Part of a small language model's weights: 20 layers, 153M tokens.
Each number is 128 + 32 x the weight over its row's rms, rounded and kept within 0 to 255. Layers, rows and columns count from 0. The size above them is the row's rms in percent of the matrix's.

# layer 9 attention query, 128x128, rms 0.227, rows 0-63, columns 32-63
size [ 94 101  97  99 110 114  99 107 110 115 112 110 112 115 117 112 107  97 102 109 106 115 102 110 105 122 114 110 108 110 106 109  59  92  97  90 102 101  83  76 102  93 100 100 103  99 111  96 116  93  85 100 102 105 104  93  99  89  97  98 105  95 100  98]
[[ 80 111 146 139 155 132  99 146 115 112 110 136  82  50 121  75 116  93 117 160 117 129 141 130 177 130  77 152 103  75 123 148]
 [ 77 140  91 150 147 124 119  94 127  94 161  76 151 153  87 171 175 110 124 149 153 168 132 138 179 126  71 123 145 131  81 115]
 [109  97 118 153 149 128 113 185 130 194  80 143 138 145 187  69 113 117 123 172 121  76 110 152 131 128 137 145 147  96 119 159]
 [100 146 173 145 114 140  78  89 115 149 149 166  94 144 113  54 164  98 169  85 144 103 132 120 158 128 105 173  74 152 119 125]
 [137 107 114  55 101 179 159 224  91  56 136 103 163 143 111 108 114 130 119 121 163 167 116 173 133 158 163 144 128 121 113 113]
 [161 169 130 153 131  57  56 173  75 119 183 104 133 165  91 102 156 125 138 110 125 149 155 125 107 143 154  89  99 106  92 133]
 [ 34 143 178 125 152  99 138 179 133  65 194 154 155  93 135 141  92 118 143 124 162  89 150  73 104 118 168 104 131 179 132 134]
 [119 170 140 111 101 171 136 117 146 179  83 145 161  85 183 130  88 112  78 156 135 146  88  89 115  68 167 102 151 132 153 183]
 [134 189 111 119 165 175  71 194 186 116 149  81 141 147  65 113 144 133 149 167 192 118 115 151 156 179  84 129  84 136 122 158]
 [126 156 144 177  96 142 174 184 126 119 155 146  98 101 147 110  98  22  63 185 128 145 158 106 103 125  95  65  97 144 114 191]
 [150  86 106  89  99  92 127 120 184 162 141 120 105 153 142 177 119 115 127 112 201 121 130 161 118  85 144 153 128 164 129 155]
 [179  48  97 131  78 160 143 133 149 140 120 149 191 137 136 116 135 120 134 180 112 128 166 103  69 160 146 158 105 146  96 129]
 [211  94  88 173 123 131 132 164 179  85 178 161 110 121 148 117 108 133 122 137 144 135 133  96 116 138  36 100 124  95 135 141]
 [ 72 129 118 131 127 152 175 140 137 136  90 152  92 104 115 169 160 130 126  74 175 107 108  98  95 198 205  71 159 123 127 136]
 [ 90 104 163 162 135 104 128 114  83 116 122 106 114 181 118 107  69 160 139 102 185  60 112 143  95 161 142 187  50 135 137 187]
 [176 141  99 117 136 140 131 133 157 119 155 141  94 157  71 163  95  80 193 209 165 119 126 110 126 141  89 120 122 154 136 131]
 [155 101 100 140 145 135 126 108  96 211 127 167  97 119 105 118 143 149 167 133  89 184 119 129  75 140 135 105 159 142 134  95]
 [128  70 119 121 172 136 107 178 136 134 180 171 109 117 113 168 179 222  97 145 124  83 175 145  79 103  79 165 129 138 130 156]
 [155 131  66 123  76 122  95  41 149 130 108 110 181 149 126 154  81 165 111 123 125 151 133 128  95 148 110  72  92 129 133 189]
 [153 107 195 138  59 192 118 161 107 114 157  70  75 146 109 138  96 137 138 113  99 178 134 158 170 123 147  69 133 119 129 154]
 [195 124 160 125 189 167  93 101 193 184 178 108 167 135 118  92 104 167 135 102 192  80 166 175  74  96 120 122  80 105 170  60]
 [ 40 118 137 131 101  99 100 136 183  78 184 136 113 115 100 115 139 117 120  99 117 119 145 131 150 103  91 165 103 127 130  82]
 [145 136 115 151 109 150 141 187 126 144  93 121 151 106 119 125 100 139 103 144  84 114  63 125 152  90 163 173 150 128  58 107]
 [ 70 194 124 189 145 134 142 157 150 109 107 111 106 115 158 108  94 135 113 186 138 175 122 182 185  58 129 122  97  87 150  88]
 [159 141  80 123 124 159  63 180 105 107  97 108 159 147 121 167 138 108 129 156  96 147  81 141 105  96 136 176 161 134 139 119]
 [194 106 144 109 196 110 156 137 122 144 194 114 123 147  70 172 167 104  67  60 137 113 112 179 113  62 127  79 111 114 166 125]
 [109 149 150 173 150  91 116 125 153 132 141 173 178 119 138 136 142 132 116 149 210 140 101 163 144  78 106 113  73 151 129 142]
 [108 107 116 112 100 145 201  53 122 202  93 170 127 112 160  91 128 173 164 124 102 130 131 128 170 139  76 150 136 154  77 159]
 [130 215 114  82 125 102 168 110 100 162 137  99 118 119  94 128 113  83 117  74 142 122 127 113 148  87 167 181 169 128 156 149]
 [132  97  96  91 217 158  96  94 145 137 126 108 160 181 140 119 138 102 106 136 118 152 123 116 172  52 129 137 119 196 113 110]
 [121 123  43 116 133 126 102 108 139 169 157 165 149 156 114 127 109 148  77 220 182 146 114 205 135  87 108  94  91 139 117 125]
 [113 135 142 177 147 109 155 132 131 158 168 105  85 112 164 140  96  85 151 168 120 147 141 127 133  85 113 146 148 103  74 164]
 [119 146  82 103 124  96  88  87 132 121 110  47 147 152 149  58 117  66  64  92  75 112 123 156 149 151 129 155 147 117 123 122]
 [148 141 181 152 183 128 153 166  78 154  72 133 108 118 120 150 133 142 171 157 187 157 162 116 152 122 118 117 162 111 185 185]
 [148 143 128  98 133 118 126  53 150  85 100 172 151 158 109 121  92 107 141 120 124 159 126 147 123 167 103 105 126 112  91 133]
 [113 128  87 162 125 128 126 116 178 108  54 136 149 187  51 162 144 140 148 135  77 148 149  86 140  61 128 141 103 107  94  91]
 [118 124 125  80 118 113 164 111 154 136 163 177 133 120 122 129 102 160 112 103  94 151  94 119 149 158 174 207  85 138 119  84]
 [131 117 111 185 149 119  60 107 110 147 116 177  99 118 134  53 118 170 106 118 135 139  99 166 120 147 135  90 161 123 100 152]
 [ 98  77 168 124 149 146 119 120 169 168 157  64 122 102 186 140 155 112 144 127 139 143 116 142 125  95 120 166 168 176 125 138]
 [151 163  99 130 171 157 136 146 115 136 139 143  93 194 128 132  97 153 100 135 102  81 151 134 146 157 145 154 202 135 109 118]
 [126 125 126 101  95  74 109 170 140 152 111 136 186  99 113 184 133 102 134  97 177 130 116  99 177  92 110  77 123 104  87 174]
 [179  99 125 114 169 159  97 142  84 138 107 127 128 105  88 177 130  68  87 128 126 126 140 143 116 115 148 168 196 134 116  74]
 [171 168 147  92 157 103 150 125 146 171 105 145  99  99 102  95  80 112 137 127  94 104 139 136  94  98 171  81 168 106 157  94]
 [111 116 149  58 107  80 157 129 170 165 116 102 139 188 139  58 129 114 123 135 134 121 109 101 108 190  85  73 120 165 131  69]
 [150 173 160 110 131 111 126 179 151  95  93 127 181 124 132  97 161 137 165 150 128 140  68 134 105 127 148 204  87 114 110  56]
 [167 131 179 160 145 100  94  78 118 106  98 145  88 135 101 116  66 118 158  98 159 104 192 161  94 119 106 152  79 128  89 117]
 [162  72 180 146 118 120  92  63 149 148 115 149 129 148 184 148 206 138 160 117 123 131 148 139 138 107 126  61  92  81 129  53]
 [170 126  81 151 109 163   0 122 139 179 120 102 132 101 121 138 123 106 144  87 117 138 140 152 118 143  95 158 110 113 171 176]
 [140 135 113  74 106  93 113  83 136 171 148 148 129 140 130 108  94 135 102 126 149 117  97 177 183 115  98 145 150 116 132 112]
 [133 141 111 122 135  67 169  88 143 145 131 165 122 132 141  40  95 114 127  96 118 100  80 125 172 135  88 201 162 103 142 136]
 [132 139 130 145  91 158 131 167  55 133 168 144  84  80 129 117  94 128 133 165 196 137 114 103 182  93  98 159 104 132  80 105]
 [116 106 169 123 129 133  51 191 144  66 152 164 120 106 127  89 146 144 125  86 150  72 118 140 105  99 134 123 147 104  99 141]
 [123 111 135 119 149 131 171 172 157 196 168 136 163 115 138 110  81 106 106  64  83 130 115 135 141 122  83  19 157 139 141 142]
 [154 131 127 105 137 110 132 131 159 160 146 156 111 185  80 136 188 138 145 141 100 128 133  82 145 132 185 185 113 138  91 148]
 [155 116 144 186 164 122 108 141 107 125 110 142 120  42 102  82 217 148  95 131  71 178 141 177  76 128 149 139 100 109 128 143]
 [122 133 140  90 104 121 156 133 139 105 125  88 164 150 121 106  64 189 123 135  98 110 121 129  97 121  94  48 146 155 121 103]
 [124 131 138 129 147 170 206 174 176  85 151 185 117  96  97 187 109  98 126  74 118 170 118 157 112  86 132  48  95  83  92 114]
 [120 117  97 132 127  89  62 181 168 137 117 128 130 149 139 113 181 116  48 129 133  72 161 164 139 118  73 155 120 105 180  53]
 [ 90 116 159 143 120 136  76 178 140  84 136 131 120 173 127 112  93  77 166  98 102  86 116 158  95 111  54 168 109 121 123 150]
 [117 193 120 104 110 213 105 136 145  97  78 100 119  61 130  79 106 130  83 107 142 138 170 100 153 119 147 146 117 107 118 157]
 [145 128 103 151 107 115 158 124  83 216 142  87 126 114 184 113 176  98 160  66  80 148 139  88 104 164 169 108 106 142  75 158]
 [149  97 130 183 151 164  70  54 129 115 148 178 126 123 133 139 122  93 128 129 141 104 157  85 145 145  91  77 122 125 158 146]
 [ 76 202 146 142 162 160  80 184  69 102 156  40 113 155 157 122 172 128 204 136  59 140 146 151 145 101 134  83 188 101 136 106]
 [167 179 131  75  76 160 162 113 135 155 114 122 119 159  89 140 160 103 101 102 110 128  77 128 131  97 123 147 110 139 133 140]]
# layer 9 attention key, 128x128, rms 0.224, rows 0-63, columns 32-63
size [105 104  88 102 106 102  95  99 115 113 113 109 111 113 118 111  86  97 110 107  98 115 100 111 101 110 109 114  99 109  99 111  74  88  97  85  94 103  88 109  94  96  93  98  93  97  99  90  88  94  85  98 101  96 102  77  96  86  96  97 102 101 106  96]
[[130 140 131  81 102  93  95 159 174 152  88 124 122 166 141 150 106 142 144 157 102 142 157 147 103 126 123 109 142  87  70 184]
 [135 163 142 125 130 119 144  72 106 131 195 116 130 130 129 121 112 125 112 125 182  85 108 162 132 102 118 210 123 135  85  70]
 [104 115 162 186 122 149 113  97 119 150 125 117  93 145 114 143  92 105 107 107  78 137 196 178 123  64 123  86 180  92 141 132]
 [115 181 182 107 195 177 137 123  93  98 123 122 176  63 162  81 136 125 160 108 153 148 136 107 147 118 105 179 149 124 152  84]
 [130 129  99 134 147 125  79 118 133  85 116 126  54 173  82 123 162 105 127 192 140 116 111 165 166 148 115  59  90 116  99 153]
 [ 89 135 101 110 141 110 126 113 170  47 117 131 145  98 171 109 158 142 141  57 132 167  96 162 199 134 132 110 134 159 101 124]
 [ 99 145 115  83 157 157 156  93 107 152 126 167 160 150 125 118 187 121 114 156 181 108 110  74 128 140 118 123 144 112 111  78]
 [186 155 105 137 172 150  35 144  99 205 119 139 130  66 102 165 139 153 188 109 121 141 167  93 147 183 147 101 121  86 156 139]
 [115 128  75 128 124 170 157 103 167  83 155 138 134 159 172 148 130 101 110 104 150  51 145  83  87 107 138 169 122 146 107  87]
 [100 109 142 138 148 150  71  94  92 118  56 171  72 118 136 123  78 175 186 121 137 113  99 161 136 179 136 113 132 137 131 137]
 [141 124  96 127 113 127 134 112 113  95 157  96 117  91 151 148 152 197 154 127 124 124  95  60 123 129 136 137  46 134 141 107]
 [106 155 112 129 139  82 136 119 131 139  85  97 112 127  98 151 211 144  92 107 115 105  90 171 117  98 153 115 179 123  82 139]
 [117 125 161 108 121  73 121 153  86 136  96 124 156 179  94 126 183 156 100  67 123 101 114  74 128 156 129 145  79 110  89 159]
 [150 150 100 150 144 144 109 133  91 131  99 124 133 127  71 104 148 139 205 142 173 140 138 110 149 108 152  98  66 138  95 144]
 [ 76 138 174 123 131 123 127 173 102 107  58 199 116 175 169  83 103 144 146 120 135 137 138 135 115  66 150 103  84 175 100 126]
 [144  47 150 158 122  97 126 146 165  94 124 149  98 174  99 146  85 137  79  66 121  47 105 118 147  81 163 130 144 206 148 113]
 [140 160 181  93 122  66  89  66 161 143 101  82 108 160 118 153 100 154 203 197 156 117 141 110 103 140 135 133  75 124 143 126]
 [ 72 158 148 128 136 125 132 107 166 115 129 106 126 103 123  88 101 123 111 161 196 118 124 123 188 148  81 108 121  88 115  93]
 [143 177 105 137 145  97 152 113  80 155 124 136  98 188 153 108 101 170 158 230 110 183 171 151  90 109 136 187 113 148 114 106]
 [121  86 106 126 185 145 107 166 138 174 110 128 130  37 111 116  91 133 104  51  87  84 100 140 131  79  81 174 176 164 130 117]
 [ 58 108 121 168 174 144 140 139 131 111 135 119 141  71  93  83 154 142 161 108  88 152 122 134 160 128 182 186  98 108 120 138]
 [152 106 116 138 161 101 155 113 172 129 192 134 109 118 154 121 129 145  87  98 126 110 118 145 149 128 186  32 109 105 117 102]
 [ 95 148  97  77 171 136 118 127  91 141 128 136  88  91 160  99 141 122 169 126 112 130 115 150 139 132 120 125 129 161  60 128]
 [124 126 133 123 151  90 168 129 129 113 138 149 163 158 146 219  84 187 134 128 130 166 119 130 126 112 136 116 139 156 112 172]
 [ 35 110 142 117 143 115 173 114 195 125 137 126 107  67 103 174 160  83 115 134 151 120  76 168  56 164 213  45 105 108 114 102]
 [173 137 120 157 131 113  85 152 141 128 174  78  85 152 116 118  95  97 156 152  83 127 166 124 130 151 112  91 163 173 107 119]
 [ 90 172 149 155  70 115 160 135 113  97 109 146 114  73  84 146 111 196  80 149 140  98 105 125 136  74 105 153 142 162 174 143]
 [ 74 148 121 104 114 198 151 103  54 115  97  92  62 100 147 134 126  82 166 224 111 170 110 129 191 136  84 144 139  99 179 119]
 [121  68 135 100 141 190  96 149 133  93 151 166 186  44 128 158 114 166 140 149 146 157 128 139 157 121 130 128 187 134  73 122]
 [ 76 138 115  88 123 155 128 168 108 151 106 151 118 128  60 117  92 111 151 112 104 136 153 105 138 132 118 202 152  88  98 137]
 [172 119 158  88 113 102 166  80 106 137 136 115  87 115 125  92 117 120 159  88 159 113 105 141 101  78 118 143 134 147 103 145]
 [180 144 152 113 136 151 152  69  92 141 137 148 141 145 102 101 134 132 154 105 153 142  76 119 128 135  79 217 145 103 115 131]
 [120  62 102 119 154 138 142  93 180 130 131  97 132  90 105 145  92 127 186 127  96 130 123 151 205 117 118  71  94 124 157 158]
 [187 171  83 153 120 133 153 144 125 110 177  92 106 138  93 109 172 127 124 157 110 190 153 129 215 138  55 129 141 177  97  97]
 [129  94 137  68 158 136 107 174 135  71 150 140 141 152 126 104 127  92 177 142 188 137  89 118 120 131 140 140  71 138  93 108]
 [143 149  98 153 160 149 135 122 164 162 157  64  97 148  96 135 163 130 138 120 108 114 116 158 125 116 142 134  80  98 131 107]
 [147 131 172 137 176 127  68  89 122 161  67  52 145 148 125  77 110 139 115 118 124 100 158 121 211 135  95 203 144 215 125 165]
 [ 78 137 132 142  97 174 107  99  90 144 136 131 128 111 198 133 133 127 203 159 141  92 121 100 143 119  68 125 103 118 153  86]
 [ 96  62 144 127 116 149 151 105 129 165 149 143  80 137 146 162 120 161 126  98 166 229  81 128 166 146 169 160 148 158 112 124]
 [125 101 119 148 127 156 129 100  81 118 176  62 107 146  99 133 154 145 160 135  98 157  98 154 164  74  54 155 117 204  78 137]
 [136 142  59 189 143 190  89 178 122 132 106 119 109 166 113 117 135 138 150 154  95 176  78 189 132 149 183 169 136 207 123 128]
 [151 141 161 166 130 126 160 159 150 129 125 147 130 100 106 116 136 131 207 130 125 149 116 117 145 118 136 183 176 112 110 193]
 [168 167 122 184 116 124 122 129 124 107 155 112 157 148 118 146  85 164 182 152  96 124 145 175 146 140  73 121  77 162 150 163]
 [ 74 130  70 162 165 118 121 102 138 158 152 121 145 109 152 105 113 126 146 105 132 136 149 134 136 114 118 120  58 165 110 114]
 [123 120 101 164 134 112 169 187 210 133  99  95 149  82 172 163  63  97 135 107 137 131 144  69 105 149 125 116  71 133 157 157]
 [ 96 185 142 151  44 133 103 129  67 129 210 125 100  89 189 154 117 100 133 132 120 139 147 156 136 140  93 129 122 134 122 136]
 [153 191 168 136 165 143 115 186  98 121 114 113 155 140 129 114 137 173 107 138 181 138 113 166  87 153 167  68 178 110 142 133]
 [117 107 178  88 170 164 125 181  71 136 118  94 138 109 113 134 102 111 113 138 109 139 165 162 112  76 215 113 108 173 124  77]
 [ 84 179 207  88 162 102 111  98 142 172  97 135 143 170 135  63 149 172  86 147 184 106 130 146 127 134 136 190 142 112 126 122]
 [157  97 101 145  56 125 119 203 158 139 124 102 152 119 123 130  81 105 172 183 107 152 121  98  40 149 189 113 177  91 153 102]
 [ 99 132 144 137  28  90 126 174 146 111 130 102 197 103 173  97 113 125 112  99 164 139 141  89 122 179 188 160 152 205  43 116]
 [128 147 130  80 129 105  81 111 153 117 201 137 140 153 117 136 154 119 100 119 196 184 151 129  54  89 136 180 107 124  79 106]
 [ 91  93 135  91 109 101 125 148  83  75 103 189 116 159  82 127 153 158 126 152 212  98 110 115 122 146 136 141 108 126  98 124]
 [165  97 157 106  94 104 155  93 197  97 136 164 107 151 103 145 171 146 118  68 134 142 163 150 159  91 157  90 120 204 149 100]
 [139 156 187 143 105 121 145 110 129  99 120 126 145 153 140 164 106 152 153 143  52 135  71 142 189 122  89 103  66 122 158  77]
 [123 149 116  90 154 102 117 119  92  95 102 154 139 131 117 193  36 176 147 112 123 131 121 159 181 126 116 183 161  89 107 150]
 [140  89 143  89  95 147 112 132 127 139  55 138 102 102 108 103 178 114 152 143 154  79 119 118 139 177 137  88 135 112  91 123]
 [107 104 133 120 137 126 212 144 210 135 120 149 124 140 134 111 159 137 169 178 163 110 160 138  96 138 102  95 180  95 149 103]
 [ 76  96 117 120 120 146 164 111 163 167  99 144 154 122 113 152 132 173 141 162 143 224 129  93 175 109 108 101 129 180  73  80]
 [135 126 162 121 118  64 122  98 157  93 109 112 145 127 153 177  81  87 166 112 137 127 148 107 154 196 140 147 148 168 128  66]
 [116 102 164 133  87 150 122 163 138 116  58 192 149 155 116  99 149 141 120 159  93  61 142 135 109 133 145 127 114  90 115 130]
 [170 162 114  83 130  88 126 121 152 156 142  85 188 128  89  69 172 136  76 155 127 141 113  99 107  92 121  91 126 135 145 135]
 [133 117 105 158  88 135  73 161 126 109  74 107 100  50 107 146 125 123 166 141 128 153  98 131 118  82 133 210 105  85 138 133]
 [174 183 143 107 107 109  89 127 140  65  83  99 178 133 158 155 128 107 122  88 122 111 110  84 103 165  94 172 144 120 147 150]]
# layer 9 attention value, 128x128, rms 0.228, rows 0-35, columns 32-63
size [ 89  87  96  89  88  82  93  92  88  89  96  92  99  92  97  82  84 102  95  90  98  87  91  91 100  84  93  92  95  87  87  95 122 121 113 125]
[[153 132 153 101 150 140 164 102  75  89 140 181 138  84 151 129 114 144 151 121 104 125 168 106 138 108 121 185 164 194  99 126]
 [128 119  98 161 138  90  77 106 111 120 142 150 131  97 187 134  75 110 120 108 147 113 179 106 139  96 147  99 132 141 103 165]
 [139 184 114  84  25 132 121 103 158 115 136 117 156  96  65  63 173 105 118  94 132 128 128 121 112 136 181  94  68 158 105 163]
 [130 162  61 157  53 147 186  50  57 166  94 130 178 101 132 158 134  83 101 171 103  91 144 130 102 160 135  93 137 131  59 125]
 [ 95 145 137 158 124 104 162  88 161 195  12 171 155 180  72 131 140 143 151 145 159 135 129 173 115 161  65  87 136 161 104 181]
 [179  67 166 122 140 129 150 158 161 138 138 151 160  97  87 186 118 146  65  76  93 148 145 161 153 117  96 125 186  92  53 140]
 [ 79 127 144  54 126 138 134 139 136  89 123 145 101 107 135 145  94 148 128 137  97  64 146 125 104 183 124 174 123 142 108  87]
 [ 86 135 132 152 105 148 111 101 121 141 141 155 152  98 161 185 174 160 109  92  99  65 144 108 114 130 102  93 134  87 114 123]
 [144  88 146 115 117 113  63 145  95  98 125 153 145 204 146 102 159 137 180 101 126 116  77 140 117 128 119 148  55 120 169 129]
 [120 117 137 136 175  93 131 118 110 114  59 154 154 178 138  69  73 133 118 128 105 143 119 116 139  92 107 110  93 122 162 126]
 [133 138 133 156 180 122  49 172 153  88 184 179 152 116 159 138 109 142 132 153  63 102 118 139 131  77 116 135  96 145 148  85]
 [172  78 107  59 144  95 126 133 160 172 127 121 143 134 142 117 143 114  72 149 102 102 112 199 109  96 125 125 123 160 140 155]
 [176 130 170 161  69 134 176 173 121 114 180 113  91 154 137 159 143 122 151  70 114 100  77 102 164 137 117 157 107 128 101  52]
 [152 102 168 128 163 130 183 120 148 125 124 123  90 125 116  75 140 140 139 180 126 128 102 118 120 111 182 107 129 137 105 165]
 [104 166 143 134 129 159  70  98 139 144  89 115 159  84 115 145  72 122 164 132  96 154 121 155 144 128 135 162  76 109 126 181]
 [145 172 101  75 167 132 107  95 135  88 153 118 120  75 107 116 108 124  97 159 159 145 160 150 137  92 207  86 129 120 150 101]
 [127 146 140 112 156 125  94 125 123 149  98  49 159  64 162 231  95  59 106 144 113 150 115 108 143 163 165 115 138 112 134 104]
 [114 148 136 144  16 137  92 113 184 170 131 121 120 146 108 134 209 174 113  96 111 112  78 146 123  79 121 152 145 130 104  55]
 [135 156 120 146  84 164 134 146 141 125  26 124  83  75  76 139 101 117  99 133 121 102 180 113 136 151  77 123  82 121 132 118]
 [148 109 128 162  65 111 154 155 122 152 199 129 141 128 142 133 111 146 112 174 104 131 144 106 122 137 151 168  62 131 158 118]
 [ 91 146  96 173  83 105 116 140 119 136 162 157 109 200  96 179  41 165 113 101 134 185 157 162 109 172  99 114 147 155 158 190]
 [ 86 121 150 136  79 181 133  18 122 134  93 135 127  92 121  84 150 120 136 137 129 126 191 125 109 111 133  84 129 134 127 140]
 [177 136 127 110  95 148  82  93 161 219 120 142  87 131 115 117 168 115 114 204  89  80 146 105 128 237 128 107 158 186 145 159]
 [106 158  71 113 114  57  99 183 166 106 105 157 167 139 122 183 197 125 176 132 127 174 176 124 148  63  89  48 103 143 151 174]
 [140 129 129 156 156 118 143 166 142 119 141 155 100  98 138  59  85  56 109  98 136 104 109 103 127 184 156 145 147 103 171 176]
 [ 44 145 144  71 150 154 144  69 131 140 137 127 120 105 109 174 121 139 112 150 136 140 148 204 113 166 135 169 100 145 102 143]
 [ 89 189 151 148 101 112 169 204 117  74  75 111  81 148  78 187 101 124 107 112 138 114 159  98 124 157 188  97 147 137 126 155]
 [ 90 115 146 120 149 130 102 126 143 141 177 141 197 177 129  73  68 154 129 201 114 163 178 163 121 134 170 107 102 109 122 113]
 [ 98 125 122 135 130 167  91 114 157 143 137 109 109 165  80 121  39 130 106 146 139 135 108  49 108 155 166  90  86 102 100 163]
 [108  87 145 146 188 109 145 143 140 173  75 112  87 138  80 155 144 101 122  68 148 109 175 148 152 148 140 108 120 111 125 122]
 [115 157 189 106  96 163 213 135 176 156 175 163 126 149 151 169 129 132  97 149 145 161  70 125 125 120 149  83 184 126 197 131]
 [ 84 110 164 164 121 113 180 122 130 116 152 131 141  93  56  77 126 142 122  73  95 102 161 161  85 153 144 120 185 113  92 145]
 [131 109 124 139 110 127  92 141 112 141 137 129 138  94 124 182  76 104 172 111 119 111  88 137 122 139 121 143  97 134  70 127]
 [105 175 103 110 157 101 145 178 149 110 133 147 131 117 128 167  97 100  53 179 111 113 115 193 145 144 129 147 161 134  67 165]
 [118 122 114  87 114 136  78 115 187  87 131 118 135 118  77 122 156  87 200 133 139 176 118 135 126 118 126 129 150 115 159 109]
 [162 133 113 162 127 168  70 181  92 179 115 187 153  82 141 184 148 112 107 206 138 114 177 135 136  76  81  77 126 125 165 147]]
# layer 9 attention output (transposed), 128x128, rms 0.184, rows 0-35, columns 32-63
size [ 84  78  95  81  93  88  87  83  84  82  79  82 100  88  96  83  83  96  86  93  98  90  91  88  90  77  86  90  94  86  83  93 132 130 123 120]
[[ 56 119  65 158 137 135 119 159  76 192  80 134 121  93  69 118 139 142 142 169 172  69  97  82  87 119 123  68  78 188 137  94]
 [143 147 138 141 105 110 153 175 161 140  94 136 103  91  57 139 136 147 139  69 120 110 127 116 122 168 117 165  68  87 199 157]
 [ 95 128 149 160  75 147 166  84  72 171  82 128 104 123 158 124  97 138  77 114 167 170 150 143 124 177 135 130 158 110 198  93]
 [116 120 113  76 114 159 116 133 134  91 173 131 154 189 154 219 139  98  38  97 107 156 128  90 109 124  67 120 142 143 124 138]
 [ 81 105 120 125 130 130 131 153 136 186 155 124 174 112 132  77 151 114 115 131 120 158 124  94 122  91  92 143 118 109 101  59]
 [148 136  97 128 183 168 118 164 185 165  88 109 171 116 139 118 155 107 129 109 137 168 151 104 177 127 106 130 102  89 123 128]
 [152 110 189 144 129  48 127  99 123 187 163 109  96 116  83  49 143 111 109 142 147 170 134 119  90 112 153 143  72  74 144  82]
 [133 153 101 139 113 126 144  97 129 142 160 114  40 133 134 108 129 161 137 117 147 140 169 179 140 117 103 155 124 120 150 112]
 [126  91 115  80 174 159 157 120 139 147 144  93  91 117 163 101 200 161  78 135 119 128 138 209 138 112 137 119 142 122 158 155]
 [159 115 128 130  51 121  92 139 127 182 143 152  86  85 131 147 138 201 157 108 152 112 116  72 169 119 112 219  99 107 161 137]
 [109 178 129 139 135 147 114 139 130 133 179 143 142 116 145 111 185 118 217 137 183 141 129 159 150 203 173 113 134 127 106 139]
 [107 128 117 106 134 158 174 157 142 107 103 180 154 144 106  95 149  72 206  95 150  82 113 112 112 126 141 120 108 119 106 100]
 [153 112  93 149 110  90 120 134 122 107 149 164 127 122 114  87 130 137 164  82  93 181  92 106 153 133 121 105 156  92 171  65]
 [104 152 133  75 153 169  99 122 175  79 151 153 158 128 150 139 135 118 131  93 107 120 128 129 119 101 126 132 124 120 167 154]
 [125 119 121 154 147 180 118 119  99 169 143  73  71 177 185 169 132 170 132 116 184 126 127 151 110 155 120 101 167 141  73 105]
 [ 98 116 123 155 164  68 130 103 132 145 136 181  91 196 120 139 125 123 162 131 153 127  97 139 132 135 149 119  84  81 152  82]
 [147  94 139 182 127 108 169 133 135  95 123 158 146 143 182 144 110 123 140 144 183 149 126 149 135 153 121 168 110  87  82  30]
 [144 148 200 121 117 122 152 109 114  74 178 120 149 136 110 110 138 111 169 140 103 152 161 132  96 156 117  40 109 162 189 102]
 [115 103  74 104 132 112 164 136 171 118 115 168 112 163 177 164 122 143  63 164 134 154 162 126 206 130 107 128 185 133 127 139]
 [ 70 150 130 135 124 148 151  89 149 124 119  98 118 124 152  90 146  85  55 115 157 148  99 136  65 130  59 127 129 194 116 159]
 [152 151 174 168 187  75  96 140 116 108 142 165 150 123 168 124 132 123 134 129 115 143  74  93  58 114  88 161 118 128  49 136]
 [117 133 107 126 168 141 156 139 138 157 106 159 171 178 145 157 139 125  69 160 138 107 151 175  97  96 127 113 104  94 155 135]
 [101  96  89  98 183 100 166  89 148 158 134 125 159 206 103 150 138 177 198 102 110 148 137 145 132  44 109 154 113 132 149  79]
 [172  88 123 101 141 130 171 151 144 126 169 133 121  76  84 157 152 140 155 146 157  97  64 109 126  95 130 130 137 188  99 162]
 [112  90 128 121 113 106  84 145 162 121 128 125 162 154 125 157 159  95 160 118  95 102 150 152  23 141 123 176 147 100 142 111]
 [168 127 101 200 121 159  99 121  95 128 156 132  51 100 115 100 112 116  85 148 135  64 136  55 131  73 180  97  97 120 149 138]
 [145 160  97 110 141 203  96 127 119 113  70 141 177  53  85 159 153 141 111 123 151 206 132 154 157 163 144 171 106  99 142  50]
 [172 126 140 175 127 148  91  89  79 164 114  70 207 129 142 118 146  93 113  97 127 140  91 127 164 117 102 139 123  96 152 152]
 [130 135 161 152 146 116 119  78 136 141  83  80 141  82 161 160 136 134 129 116 128 105 163 202 163 176 107 135 134 160 153 137]
 [172  59  97  82 123 117 122 104 139  85 142 104 130 155 138 139 217  93 105 175 148 136 175 165 183 136  95 122 153 116  52 122]
 [103 173 118 172 173 146 151 121 150 141  80 121 159  94 116 120 100  91 134 120 131 110 136 103 157  71  73 108 190 155 135  96]
 [134 145 167 158 126 176 145 151 165 126 143 153  94 155 134 125 141  54  86 181  85 123 129 134 144 122 105 147 136  44  99 136]
 [195 128 190 125 119  97  80 111 104 119 203  93 126 147 127 136 128 103 200  87 145 145 122 105  55 157 106 108 119 164  93 146]
 [184 153 132 108 107 138 159 119 110 123 195 121 145 150 157 152 138 110 127 117  83 111 112  91 173 179 138 125 184 121  81 151]
 [105 187 133 146 157 149 143 100 137  99 137 117  95 125 115  97 150 112 189 111 125 133  86  95  87 144 138 169 186 121 129 104]
 [ 90  83 134 154 117 101 130 135 125 137 115 166 122  70 132 166 139 167 147  99 126  91  82 139  87  73  98 139 126  93  77 117]]